Weights of a small transformer language model.
Size: 14 layers, 4 heads of 32, 3.89M parameters.
Architecture: learned positions, tied embeddings.
Training: a variant of Muon for these matrices, 153M tokens, 9351 steps.
Each number is 128 + 24 x the weight over the matrix's rms, rounded and kept within 0 to 255. Layers, rows and columns count from 0. Numbers have three digits each.

# up: layer 10 MLP up, 512x128, rms 0.251, rows 369-468, columns 64-127
# down: layer 10 MLP down (transposed), 512x128, rms 0.13, rows 369-468, columns 64-127
up369:162066132128164163104129119131102105151104159106157150094114148165130090113098112119174142127098108157113145131171155125148171140144133091100156119111110084146109161069128128155134076098138141
down369:165151154120124101118159129089145161169119096130154164149106145100128124161132126137119094163130104104121152149132068065166164104129183136143133149138137123118086083145152093154113126111104126
up370:085162144128106114175108122121149092114167101070136099090175128143142132123104148143118144121116134128118136117133152136177104098076161136097122126107129133126103114118086165132182158168121100
down370:102125130084147159115135105107157124108126154107179140118143134118103127142132135128143092139110159175168125119170125109122146166121080128135141117087123113175162114118126121075135105111088092
up371:125162121129158139127113139118123154114137138133110109141117146107126157136158097159104125146096118091105106107152136133122105142118135119148122129166130122128104109130080118160114143122115139
down371:155103169116144163123113123154104110102086100160143104140113082164127132109121119127155138063142122168145148136128127135132102149156073077115136184103153109101142111132193148085111123131134117
up372:144133160121120151120122101109082108134158137100115108124119107124138153106153122098089126133151123144170126086140086119096115103129141137118097121078102104148138128089107132100148162121157122
down372:149141124131133096121112134134144133156129107159138119130145145097133170133144110107097145176102118124119135106129128119123153128120169133132121089144152122135125085091082141179151149120096143
up373:095119133162130133156119132163125118144124115142149100105102101076122145114117167115116129127111146135121096108126107162104124153111132105129106102143116126157144117137139147133130128110174169
down373:106124118118163165129158131129159170138110132099154128117105122139133144144158110130119162142120122095120093122104121176108102121120131108121164118117084129184130125162138121082127132139114148
up374:092155139147158133158120109098122159139157085085156125169110097090149122119114143104133141131148146132107141163141101163130154173163132116134136093120115122139111115117122116102133166104114096
down374:092120123150137128132124119124131122146139134151143112094166167133106127169141147161156172092149108123125110151105151152095135128127163129121128113130132125137144115106136108141111150135116145
up375:131039125139158091138120099159101132147125143103157142114113140088128116079114103131134126147164110112092190159144121119134135107122089170089152119092123094140117108130082122127102122160130083
down375:062149130112154095145136121100115117140120141176121100095118159108129078126118091099081146146117123124149159139123145119089207170132120099139137139122136144152119130125097115108161174143151117
up376:143113160145087075140107127078143163117138125095108098073132162094102118102157147121124140115173132132127100062133143145137135119134136149113124117153133138101149109118127123132117174138157159
down376:132098123066109086126128103086107127134094098124097117102119111098132143147182127086107193142108078095120175149118093124135118145114170167150141143115151103093137106127116136191094147175140113
up377:112170144151120092123098129183105108153119144137121133128145134161139120138116142104106122111132176147114102109119123153106123137083151103048128125139107138118108098192136133170157165155143084
down377:125133116168135145111174115126108151139039147115123177131166123109157072159098166163149117147095099167134138131129108112120151144174141080149133123132095113128107086099137107145138090109143142
up378:120141139120129091111159123102154141165111129112151146105130147136163124114090129136143140133111140145097115132082149166147088080095105181114138126144092157113093104090137136107153091113137082
down378:101137154102137148136151086135150152111149109121087100147148106099127131117141141157135165123121150113122107111170121135138090162168110102149097157134147147111108141158158102058191081154098152
up379:113127145136103134124108142132088152137130174126174107171168102109087167087152124160158095140126149149112106166127150142112134194120137109109170072129137124188139119072123098125070102119094097
down379:127152126176111116074154093137101211097126173110135125103168135082050149141132125112112097152159145137088112140114105107130146201136143153100092089185110135100136120164084080124080128160126092
up380:113175153090135136156125164145151118122150103168136140131149132138153102091102086129125108129137158102113168145154141134128105133119153105123091110113155134105112152151090106185114155136164069
down380:126146122081093143129149152139135129160154097144144149146137122134111133127147108093101141139121108128148125135119110111116137128161108136106146162115139129133142113141110159099083122086129181
up381:153107149126108100087106126113142078118154137133111119152111144122108135114108151186117083186087165175119131121135180138110147116127158126106165105137179107153166168128112146147166127120113112
down381:097124120102150145129110139142064105130110109149090098154122111108145160100139121097136107142109130179161146141117104102129096132104142100047122127127090142151152144157095143163157151169059154
up382:123125130127106106119095157099136162167133076123106137092156168118175168118140151129142091117113130107171118084106129102133153133114108128125112138141170123156109113129099091161121093155161123
down382:108121111114150137100179090104139070127175099116148142131187142090135142111156101141109135110177078087154088163134140171117125162100161106195108101136124138167131131127148159113155102157107097
up383:119151195149130124152081118105144100122113142142141107146120131140148129131120122148122137157094093091161125119165144150085182102126069098181156081150159139131147116156109129141147148068097082
down383:108130094116105141135164108143070115110148132112130137116147139127121135141129145154077096130117128144119168162098120144153112102153187110114093106166163158180135069107129142151095112102127155
up384:117142150144122160108109137163122107172085131132135113129153090086148119118162095176137101122116083124081108147127143144127112146116150082144097116140167146140157145100098112130167126116129140
down384:124105131128132124142160149087109120105094146089168093111146137122094139128089110146130122101140098087145072109178086151167087149142113122129114124106156117132122121121136106129118139164135115
up385:129161116093122067126128149136121139117134157112160113107150103119123116120131119135116112158138094127146090147149097123102117134125136115105138074119115121124164116094124053127143173141114128
down385:129124158114135141122114099140161124148134121101093112164102119103131155123107171088114148143099141134164132135119143125137115124125124117110112161105112117090166132156100137147145125125131142
up386:124111113141090100147118121142119125129081114151120132131169132109160164122119145083159109104165128153149108111099132155169114077118107113125165135117080137125102150122099171134182158152188107
down386:118126117193105114118083146149096112108114129150188137109157132161130137126125129094098111122118130103155127085153097134118127148095141098156155152153129154109125128142154133121121138117122122
up387:099120142149134103137080147100152152170114128160109091068100136130082083105115177155142162111152151163109088083159136116105096087132138124083141130151093087190182138142143145150136124147147121
down387:174155074116113105091162115148170114164202194096105152109164133108105115148142135160121152152105101152124116139119140113129114085120091126187084147126128119184087123114160108101134153112124134
up388:141117140130126116100093118157135163122125156154168110157119122172153132067136093135116141095131096121107112103127102120096124133083113130157120124143084086143129129132131102137132105142105117
down388:120139124098112145142141096124139154136119098117119110094114127123143148154154131125120178190108142145158148123119142122127127138159117121155096152101112119105075125124114178073156102106094133
up389:071108137126117126127144103169159134112166085143152103139135119155134086149166144154128099123109134113125109114118135109108149142134106136127089127123141113078164084138140125118144129148130125
down389:191123099144130158138140101091123145149119152143138120131113107097117172120112162101123143116099159137141159148143097133147138132137153136120123124118111132165089140115148160127117127140133112
up390:120137139155117134135111116127145132140103181129111134129149131138117100136125126173152135122118114086142110131115091175140103170130116120142132119131095172148141126096123120101145116162146144
down390:082150123106142096160138133153111115121135131132133144156150100119136136121090106068112146109113150121159122125178138096110149087155120106086117130105147130110137111159112140161123145150112095
up391:158133112113131133175100176154118144171129120120166150118122136129144143094154095101155124140107131086109145092095136169168165166065194118107141109158101130131140087124080153157107103122133090
down391:118156124108152128117093120148122129159194138091163137092177097132084143074175113134123084118152171225172136169158093120103130178139123138137136190153121172119100105148163128132132098148110098
up392:134110141118086117123106164102105122144169100117095096128103127130134149117121078167143100159118161129163099174156151142116097181080123152149119112156127098134134185128110142133104161107128093
down392:117142095089117115128105068138089114079130147163126140160097118116122147132143168109117102112143094160112106135109048140146136179084151081104167134146152111110213137141123126183146106147089129
up393:086115159128129133143140113112116085186159124149158140102150168144078078113171125122145158138117146088136136115105133132137137113077158108122130152153097092140097117098146109093108090123168147
down393:122112149129126161113114149168103132071125126143118104136076157119151145146133114163109128153127129154137149168156143125146136129147103147106141148106160149114121173119125137178135127140114110
up394:136118199159140167108123122150115115126146146167164187105085133125110121128133152109129135122138119108138174120165168142127140090139141114075114099124115155147123166128108125132152140121111145
down394:156060150053128164089127151141105058135144135161103145085103100136119109126133135144147202166094186091123136163151130138123085099125109112139109095149159087119120152103151159100141094142060129
up395:121091121100125133106139155124156136116143138098161117172153152074150121083072125110150148170153111137102150144128129128149137116098112111099131130100133116135140152137143149133159138109182111
down395:111096099126139127142158108111143147136130124129072172097077099156115151129163124115105138119106136141124146122138131137139129127148112111124099179144147151101131110120135123145150146064085100
up396:136098178102157147174108138152118119149088144153120128124118145113135124141096121123119100162133151117111143125137136170108124115126181140116121087164144131151132126132111144125094116111157106
down396:129139082125160067125122084148137106133143124099135118084150139160150126119155142150096099105101107118109140120140121133120160178118102153102157132120123128143126118153142135168121163142124137
up397:103144145110139125100111166152105148159093122077175112177123148137098133161110128126137073166132134085124099116117123176118167107126084122150167099085157143096162118114131129139115151113155111
down397:149159111131132147122130137107127116115163167158095120126107123112116134146115135129129137149143117114123148144114132138132092152137160125089110161139117125141108132128111124126142096097146130
up398:128096109137131148142142145144099147138092155126117132144100115116108105158169135155135095111110154120110176097152123123121128116100101104097144147149129090123111121142153081154131084152176111
down398:121139120098130162137128131120139088122154121130072092133144119123136121120097156090163134143110137159137106159141136118118112135141132113124103143108105142144180125143139144127155172106117116
up399:144106152184146133122142120154142135143155094099089098119082126110138135113151110156144118124129168140137137092172112102128093098127134150141133124138168166108140138161153133140115155100133097
down399:115172116110103159157146126115150086116142120129167119112132122117119138151151107152131093106148102138133104156099122123165109114127123154155083107137089141123145115145107104128138139147147131
up400:146159148145130132101130120144124132127146142087129120186163154120162122125122168124174129148138112131151149142134125097120082133160112191133133116106085059114164106166137110150146142170103087
down400:112101113094125131102138148143151112112130105125116131140116103119119123190117120158128114109166132140084165116116134105144122092118069129135181132145103146099118181113122071135093115133083123
up401:109141161161103153146108105134121138117147122077164177158100126152154157109170108101136162144172108125118093103118126157127132141113095093132122140085107139154103142111100116095127163143150147
down401:119105161129160148109134127105100121166172120133132136130159109101107128085119127150137129132134111133086150147098105113124109145144142112109128137132116152135091141098143165116106113122117159
up402:117124088132138120150109170127131114121124124121102141105126134119109160126115114107096133148141125140073101156145166116129119098154111148119086142100123134136152086128099117110149139155141166
down402:099132172160074139126087103133133123134147120132137104151102121086131143151144113157167134139110152123127115120139116155110121121101133110117145101126168126114127137123114136101154081122112090
up403:118149091174128128128059082134098157162173139124149145136082119084136173122187131122125144124148166144152135135111118147149126132105136098118157171139070085107137128148103154096104137113088125
down403:123103101140068140122147194142126135103121137175112143119133162115120104162109145143132130167137133103124110109134144101095111133156153138109114114136118143084106105140147145148137169101131123
up404:155134197115128132097103128129099090119141159129142148118124107103118095097117120119164147100141152076140126081155148152122138125115124086118134115126129114127071138145109135113165130176132103
down404:123132111122143095125118110071153141144153131158079098118118095144122157127084143134119124125145075147124145131109101140078132125127114157133161158148106137082153100154152143180105099134198093
up405:133127127143105103135136093097091105114120121148153147146126136133123179091176115143096106140095148097159093140119114153133104128120154106109110069121144109124131136117122129139105122099146183
down405:115119111124145167120140158155148115126114124178112120140082139096117114140115111120140121102179120111144118151133118138096108109139111106117127157122120097131135147112117132131123111126133122
up406:159138132144105146087132114159174118147117105100128122100126148120082140119133108120188127089134104106149129110141116123136120145124146143170134134129117136124117142165103097110140177101125126
down406:075095097120108129149109093123140125141154130136156160137143116135141128096134122115104115155110125112129134152136110135112144098126173099129136127164157119098110121133167086112153157102147139
up407:148133159126118089168164121113082111135081129131141156155145172137139098132103137089097110114103139116143098142134149086130138142091096119117149114103127118144149110160156135114092154098145160
down407:115175157129105142098114138124128092123152116122135103151105142127145129108137113122099106194172144178114150128151124184106142194111129138123087107156137088087135120152135132092106155167122093
up408:113130102158140141147142155125166118129129129126093097112120120150134168148113104123158071113104161126137106145147104131158117097068100118146165129137122124149107136135129113160167121113158119
down408:138104166096135125097103057163145112117118140119115142138146095117080085114128154133130139169179125126052135118104180095116136114143087146097160104150107097142125149086153118133097144120071162
up409:089109161134124182124089083128113097119128136144157123118117148080134138149142096115131123104116120096111146138133120133141149095112125095116149106136130145145135131151144119127129127089136117
down409:162094113108110098137140123117127128117106135127120131131094087141169138100141184165170172127130148136121117153127100116104054150140117145136124147119116097078129109092112126124138107121134128
up410:121101193133138080149144141134124113076162152093140126067097118122080124168117114105112094106107139112103109110141131170117111130110123131133121132134142142143099127178115137144124088136120113
down410:129156129081097152140112139135144118116149159155134178126145110124154116127132111134116119126119128145120129145103103144132170136136153118173117097120079097143133133113137176134148139111129120
up411:132145154130131116124165137101083118107179090101147143110127148103120178127132105152126142146116153132170117127109125144150120134120146121121101145131143097139077124166107123135117119133162130
down411:132081121112138125134109114133129109150151110142131140143173138126162175125135135121141139147134136120142105157122111147103107119158119146141124091130119101108117141140126144114110120073127117
up412:099140133159121108131146128126133114112151139120154092137123146130111079136103129099096179110068142114111148108168174106158123128112127159139134111143133106148135142127105127136136146109161145
down412:148120138140185126128102121141113111136139160131139107102098106174135140136107148144114105135132122131111108132134092169143109121120146074107169120142152075072146114100144123146131132124102116
up413:119107116175133109115176180145101104127157101101149122123147083118097137132124150174159115122105129106121133113153131082112154102114111162147126149127141095099082131137086124152183124107182113
down413:138123089140112123123128090142142121118114187127112094132117148154108130160163144124084148140134123121108121193152115120139119140091191134130112139147149135118108076124137129178103143124150129
up414:128104146162133138137101145118134127160165132121114132122141117114154130119097154117160154098127157084111102133112152127131119105103148141152137088132107164089115135134107169158124141136188145
down414:151138119134135112140127087134122119159126112094165134180122109139118162113163103165128133143133108151127139089113114146134133150096118120126093143130118105154121097201089111163141096137104154
up415:104136112101117087116118123125118154112172160170118103143140152103117097097094199143179137135103135162106168097127152170166110075138185118106129120140146121137148118153116102138106118102185140
down415:164119187148132137133134118129080121115108132111152105119136097139173126101133157114074088118131156109108132157131106113142144174147128156154118113139129090163107086150128138136171125137135119
up416:115132126147155166106146177144119155104135152123176123142145133139116153109160106119134130134076116117082124144112156116117105138141145150125142109104100138156079168114144107170099098173134117
down416:144112183102093185143168145076146130082111142129134117141123128142147129146148092129098167147098131133119153120089146136128122157107123116108153084162171142157130050130112139156112162154115138
up417:151124130151129185113138101146130114091134099128172164127132098131148118154150133159139166120147077101197132134128148141119141110102135113095138119110105105162131122149113156085143133091121153
down417:142129100108146148089122155108132156143114123104125152131164130112134123149125125102109127128088114111140152115087136110163120082068137185128118126131130147113104137157158154133077127141097134
up418:173124138169143196168105121122140131120110130119126129138142114155154152108139151120146128120123090136159125086115148147127144104115143140118119115084119109127145119171132142100170118140123114
down418:144116093173112154127095142118126157106163171112090134159108135134090150132165100112107114123110094096113134136134110121145134114113151143135147155151144131134138106151152157158144141129091120
up419:123106122145085088182118132138113131112167135142154142109148124146148167126119150097141146103141143159124108166163149098118120164138127089174157105087102161163100165145126134130132160120144114
down419:084156116149129193064118170087138156077157139095156104131124118161118154105109106121108111117129109171130110154098139137138143136103122141116116122091118153094128160104128114120142136180140104
up420:103097117129173130148135150112148130158136115090134122130124152139104108097126111122173140125117104149115096134119156111121119151142138122165101116092139150123100171128149149139143144144143097
down420:116141103103112133105113120125126082118094127150163094141122135105122137170165082142126083126129140132128152116141078137128108160144156103150128118128146160084149128153125135147176159139133153
up421:096134137116151103112154127112122136132103131169137102150140131032146124150185119147127124172164130145190110121138165113122116105070140096111161144130119136128112030122104180135089095115145122
down421:107126090165173129135098134142134118153090110097178174115139119154139111097136112152197149152132156144135113128103102060118181150099116149132142123104111137130096141141123151089101111152139097
up422:106170154117126152158106147143132133163163127144112124108169169140119089138123125184105122160115125168113085145126100132139108143113113117141139151121108144139155091131126149158089159122117118
down422:125125157106093103096162118161141128131101107121084154138112125083145103114141107108133100199109140106171118094061121149136139126110117066088112133164089141122154131121136119109143151127124132
up423:143107130171124118117099138143115169143096140113154123092132163131130134111167133111072135137136119138135092124110132130093148062113137154114121138143127115107158144134158118163123128112105155
down423:131112125123099134122137153123147102132154096164110125154128113141134159149109103156149138151104100145116141096130164158111097155093110131127126144115117118134111118119114150117117140118133113
up424:171122132139140090139148102118139134185107150130149105120074117160146152120098129102115128133146136107143154096156171131107150151118127100068125122131137154136134120179154089101135122120106113
down424:149140172108140117092162144169130144118104117168142107152111137130139122148127141100099134091114158097106100128114142129138151138121140123144107099163210099129152119105097108164095104095127130
up425:160132100181146160136142116098131127132132111123142178093157141141078106141123187121111115118128115120139107137102133119117122123087114117086084119129156106169160143160123111157136121122162155
down425:094091124152133128135110136117124112141156067136080147123106128128119120131159167137113143131114104125151142149120130136144150103164146161124155147121106131101126139126179114116102117121120190
up426:162164099146121147082129117133149154142114143101175085121137085134128117127129138183107128108155083134127132109129100138119110105148115124099117135125122124155148118094132100140093098152118136
down426:149129147105170125129093102125069158147102090118113133150123142088121118091140129145115140098149142139163112122167161129110138134119125137137103081123104136096111141175167132110128190099144133
up427:119159144120093127173112104128106107158096135143156113093136148143125144113111123118136133145177139152145113142167110154111116111072115139073094118116154139177087115136106127111114149147118097
down427:126139087118117106125159166157143163118131106093132134151157139127124115134114149162078124120110089125115120118112121138146105114104166172183124131159144121106144132148123106141149114146105150
up428:139130129129124133173144113118083106120095092140157107134111128143114127138181153116124095158104128140114095104143120159146091108127153123130124123109134159131087122149157121117140108129166142
down428:147129106125177168104145132117171131146136120165109161094145156102114135119106116130115101129125151080147126141115140148114154125123132139129163131152109123099151104138105132151112157090140110
up429:146071139108127113113099161148117133139105138142143139114130149113149137100105097152166103099150146122146111158138105175169096138117136133129113117091110130149143125119122150156096129121119130
down429:131152130084110155138109140170116135094159135128127122126151141090093137117149162125142151159090122150130164105104157099119136125120155100138097114175188146103099119149096164154147137139126102
up430:151107177184103099140106111098144134146158190138174073116117099134128159098125133105093124125134178096155165091154130165143131141153146094029150094103130139129133159114143083057140154093120083
down430:156148163147160127117161167122118120135136139152182097149144075098151150114099153124091124086088117036200124150166054163120137112107109147129148154139187149137144100169136080149104069182132109
up431:129120126143124130061112106136092120113123127081160077140083162111110110105137115101122132118151111150139132110135140159122128145128113111080123140149152124142117117129099160170114131132162142
down431:084141130115108119109128133137130119140136125163137128142132099123140158108105145118126128124131124105143137150137158126147161075102120157147146114138093157133166121113162107144130140126112097
up432:154096146181123059185133127121150123156126128148133128108129132079156114128088113130115164077126112141078128131145124173151145109123133157135121137133105130106133081117164064137190110138099110
down432:110088152153111126108102146151164158145185153148108166096189158147116139143087153153139120069145112143106090132089132120163147118142129132134114118100139148081133177144186142146092100155091129
up433:115089179149169121129147159139135127113147076087145139084125128118143146112138090125115133176114146115130122116156159121159157145111076181124152135139104092098108123127130121087141130142095100
down433:130168074131143129097079136120112121095155147125096096125147051118157122131121139140130145086106126139136135102155117166133106158131165081108096091103140113139156170134167137122103157112103131
up434:111133142087122136122136147136135153148141145134140117133115149144146114078097138129180106073098093113115112101152121157134129137102114119128122143117085098092133126151107134139097110140150139
down434:129136136148159092121115141109128169163134128121098136064139157116100139140101140072122143134177097126130176104114133148108110139128130143082122116151161174182161110149115096195159147124131156
up435:142141160149164123142160120160099138109115154114156129084126100126126139129139115134128136148132106109157134137141166086128150147157133158154144161103095087119121149135099123114154145130147100
down435:108138128147106155099135115119094092191122117121149127141150119123133138092157110137095152133146173160155148147074121128111138134125159125126143138136146142137155137154120120141133129129117137
up436:093152143157179152128136154151128125104143144082123136107092117121119140133166110130109157151122108108154135163107137121133101147134152115115141136168122163102130075115093109081163140114127121
down436:126179135125143132126132125114130102125084108156117127124138132156116141095096063138139118106085148141139085166117110083159142143111135164128142115096139167139105104106156133183127153130168108
up437:128124135145135103153128160144111136086105142117124166116130107172109127109091134144130108109123091142085137086120130154099137133140123109145155116133105104148113148113069156097134122131115142
down437:133159090106121158136096158149097109128113186143169156155175132109163100131160114102123105129121124109134132124124124116094125170138153151140102148140140133144142125156109143162125151160127123
up438:108127122098132110134138093133101127126117149109113139127149130123160137115092121137153105128118174132094097088135108137102098136153120114182160117127122109112129140131122109129096146127137123
down438:091124118138119147124105137143139105130151150151136138147121147136124115157128164113121107119138118077146123154088134088161132135098138144126100131114132161116148111137123170105131117077091137
up439:160107174115110116137159116124127091167116132131135113112112135085103121126155084092121126114134128098178148128133125144054098162104124152117157099138139135147122144146159113114173094195112101
down439:112120158151139112116146099128108123156117114165147163109150163141128160128146102189120106127149108155157136163120112136122151127103129127156147081165126126146120112093119118180109107097133138
up440:110157111151180164124136160117113123156165122153128097091129160129100065128108151171111141133137116099147161092118102117142123143153141106149105135113132126153144154111149106142135126139119130
down440:151125143098121132122114107120132144130132142137120116136066161124129145119134121095127130119099120091123135152130123171108108103134080103151129139134116123106136082101098114148164110135212168
up441:111096139096112113100122148161149136116123072151086136097128141109117110111138121150130154138119157163118156096156135132106143139119135152122151130146123092114123104147090126151141150151141110
down441:125131131180141141179121153132108135169124140099159154138106108169113173122146160138133157137139105117154103148133089119144154087147111113099120118141146097127123124120120102162132073130135108
up442:130124137109131148125088124139084172173140136148104134137144141111096115147119176129162138137114158122102115098122100123109097109114118106148120119117117107096120104094117116139121125145127123
down442:104126122111140120125190124134156121119099107132152129114114142132140145115127135138129088119107147131152111141171151121146147099102135165094145161128137150193137134128143142106142126131138146
up443:116148138134098106160107106108139124124105154136145142147137136132138126136130134151158095145117156111169152090140138133121097141146162134106106143093133147118074102153135130152106152112105124
down443:164150091117189133140136142136149120120105132126100123136096142150108096137127168116137106175125152146104077111109104133111120092121125131134136132147129114075118113157130118117156106121111121
up444:133118111165176134112090157143161079102149159134146112160121171094154109150180132110148081070140079077101146143138158142113115124110149128125154144126141131121125096139118121147169129109162142
down444:123111164143111100162160129086153105125154110163132131124081179126100104128141105052188159148105127152108158135154132095133115126105113154129101145111110201099114147129088147147137153131130101
up445:152143145109097115127110122160120154167108125139114134158121135115164153101121154135111116148114124096109132145139125161134129143121134075136099084162158100129115172062140151157114125165175169
down445:134108124115120099124176140114095117106098154130147104137152121158123106123119106105172117096126128143140154150150145134117128163115105170086163128090121125108169105160125109122129134135118085
up446:101139142150130136135141081106105127136133156139093129109104141156144116123084109126116144127138135095079145155148114121131129105129141154128100145163095139142166130119106095151123121150147146
down446:128113128135116104102142135179119139141147113117096148105129133121148116128110124094144071142147139087078131078156085159138098141169172114142140138171141109129156129174124132104147142108145127
up447:099119131146132141125141126090127120146155157136135130119141161119117109106118108140153195154131128128160127115128111155140122138130125099143129103157159111151085142098136089145117148115144149
down447:155170131130096150109150125175105141130136159107106133088111127162095095179157136164128095134145141100119087090088147129142095122126155102137125109163148123086144090141114146095104177149096145
up448:149131139122091161111101117162146121134135143088154128102145090100128155111155104134122102158117166136103116097139136159166138139105104119088107112119107133104160142155132128086132130111139119
down448:148091134143157160121127096113128134149125136103101149124110145106140088109141081139131187087121113129136128107133099134105112196156115121135171170127152141081069122126131101091152150142162119
up449:094104155132138111140169132119137143123137090149101130129110137134117091077156115176140062149120135141156100129138145170125124106101114114141155106139126116109138151113137162151122136162135169
down449:138175132119105130112136139132106101114098178094120121124126089123133154133123109087089150118194122143123140141139122120132110134101101144121074136114132139111145100139114127148144124124072082
up450:121153125105079125102141121094157134178185135165147188102113107130173103102140136159142094138115146106167100140116147137123103106101154099103125167162110117155119177147123143118137156145150104
down450:125130167127158174116108121112132083125122130087129133151179115118116147165121115111102117122143119134117103119123144106146148108174130141115106111105120121116179168129137115155121090115100128
up451:115089119143141177156121149176136123091122128124102145140101165123117165081138097144102110158118139087154105130118110137177183124129122144159122129136135103098132090111125133126172144123150078
down451:108132103136115150115129100127115119144138093154113097124132113114124118146102149089149126158124178096107115133108158102112120134101142163100129124104136144112145155109143112104122171106185149
up452:145087103142152139137130116127093126129162127132145138085098111092095128134116091117147164151135159072153131116099113117145147155134136181096148116119128146159137084130160099139143151124151120
down452:131111170131122178083101095143109155145115133160133144130118151115114168129129163087147102142129131131133151127112106149155106165143141193114087104144142156151126118081149151123126129117147097
up453:137083123144125112140170125136122116136173076156149149102093117132115126122130140135119142112122113130143134076113140129116110086121085141149124194158087167138100119125151154142139140114192176
down453:070143146143101166133060167129119171078116141118140089084164113154094129107119127116086149121096131096141136155109144134146106133161152105113111089105157109113122113135108082124109107159123116
up454:129114104140165130162143146156138095167103117140117123098124175099136119128117108116120116126114127098120108143077135132149167148149103134124093094100115083109112110152142111120107102147103114
down454:140140138117077170104141128084123124108134111154135139160127076149140128131100130155143147137144117101134094176156134135115111123116162102152125135160123108112134070117148154160117121118157140
up455:142138148142092155133125145115096133126119173151104117141147162100140095095119155156111125177127129145137111113106152149109148164117074157133127130093137148124158126156112112128149108134132134
down455:152142126134137117128107140123129137118128121105162108179106097127121131123154141138075138131125119110134148098155139137106096102136142128128122121142139134130092129102143108097120163138143117
up456:128121156155115110102153147101133097166139115096122117156119098126106116142155156095183154132135143118117158156100094128142137109111150100111094141082109113115102087167073155160103117102113161
down456:127136122078146147138116126127140132110148130167153161112091149093156123144114110165132081163151096142119130134185139149097157149115140119122173182174111128142109110138161117072146118138117102
up457:163115124112119168134111075166112146165097106094161105134130118090150106091174166144174137139124137129124147126148124109138138176111138149088150121133098099144137115155165095122131105144125106
down457:131089165163109104114167134093130116123164133130121129127128103146103157167149084139127121108152144151104106144177131143123118136135116116111123138150123161157151152102138130117169119133132110
up458:148125119142139138112124172161096124130114106119107126117158136142114118175136130158075169129106144132116110138180116143089126080097134110116156092162137073114137186133105117151104114137147132
down458:096158105125116155157141101140157099119114098110100155154158110121123120069132172101149118106126166130121109075081168176164123154123119135116125080115118132126133118152153145151093142148145143
up459:117140136156143103169154110140120146152138192115078074152149154125167166091116103120149154083105104161182112110119119137129088102120147124078176065154167140163118144110139125169106178151146071
down459:117131134111108160087091152123084140102117113131157117071115153101083073149136138115093145162134163043108151140156152120117163136148111117140100158088124134121157106168141166117134111129125155
up460:154142136106137115155126105090186122096142098132159126142139135118118157142108120151136101151124109085122139147119133136137147124066132104139103049164111137168142090158126098121143125112103138
down460:106132177126137125153119147136123096139090088122125177113105157109124132109175178080149109102123134090123145126122130116146116090080100128136141112130154095133118129101145107148144132126147134
up461:094122145149153140136135153070127138157126073128161120146150126159161167146138127106107122144105122141110086094121131141185118097083090120107103111196124132083162150173147103108142120174154104
down461:147111101173119118090152153203125126158161151123103174099156116100116108080093108151162125067142116121149112131147127151158120093166131121109158099136069124151117202132106121104163143110088117
up462:139079101160134142124136090085121121140091145096113165084077129107160076144155126137114128123188103165165143127134153142125103097118150111120122162123115113097114109081107135150158138104132090
down462:154142160125095136143109177128124081136141102176129115139146142184129136143135145139140128144115146079119108132121126118132143118170103126122133055119112089144149123074118131140105143160134151
up463:201128131144109136174134115139116081148127119139130116137164125109130149108137123113100150172100138131150111108102127140091166134127135132111101121124083134135123149133100183124083107122155146
down463:117175088126075118124068150153154172132122160129131082128153080141113114137138108141156131127123134151111125135140141106119148145136152152074126100122129113148127127105126100100152140122116176
up464:088120163117145123117112155112131129146133152061152122119106130124102105124173132156144145122142107133116149095135118157132161116126106113151157124140105082113139123086127121113137142117168147
down464:159138115158116163088140145097118096085136115120099151133097158151184096173126100129103128165115108106128133143137140128141170147105140097082102144151107146109171073116138129112137117136116107
up465:151100176168164119130134072118145097146095138111128143117156162169123142103155129139136131128128131141116091085118126124154124116112133126137117151147154114141120175119127142121132108129130169
down465:130144124084148112121111127140139094143141100081115117126120140142122133135103126105150144130160112136116123154206105176091141120136088157141086141139172137061080134089134148173141113172121170
up466:130128118140134094131118182148160157138129132167094103117120136123138138108119122134113150142114101153172084105169164144121135165134194136096100111120115161131093102163123117131157143088139109
down466:091119144093151149123152151149121065155123122116134158127099077155143116112127134129082150101120136138114121157103137116149151129107109126129082108137141139129103093137129152193143092148115115
up467:129108098153117062147140147110136152140166137112135110122073125160127092154149169139157124157113132129166089111097119163160141139119128155138103106114103107134120161144100087147150125138111126
down467:152131126132143137144118059148109109092109129139148129141139113103150124145132129139143099108073137154108137129126149112137137078146126175124171141133161182148098154130139099149136138160139130
up468:108146093152126136140100121128100140151118142104109105095117124139167129117163138106112139173183115136139109099101103159099123128142170166138121132123124149113134104128149125086134109139125136
down468:149146096147153180137125159130169117141091130123140122144108135114116141133140131130150103127081147166148087131113171130120155103076134107136126126095121110131114127121126111149136061103152110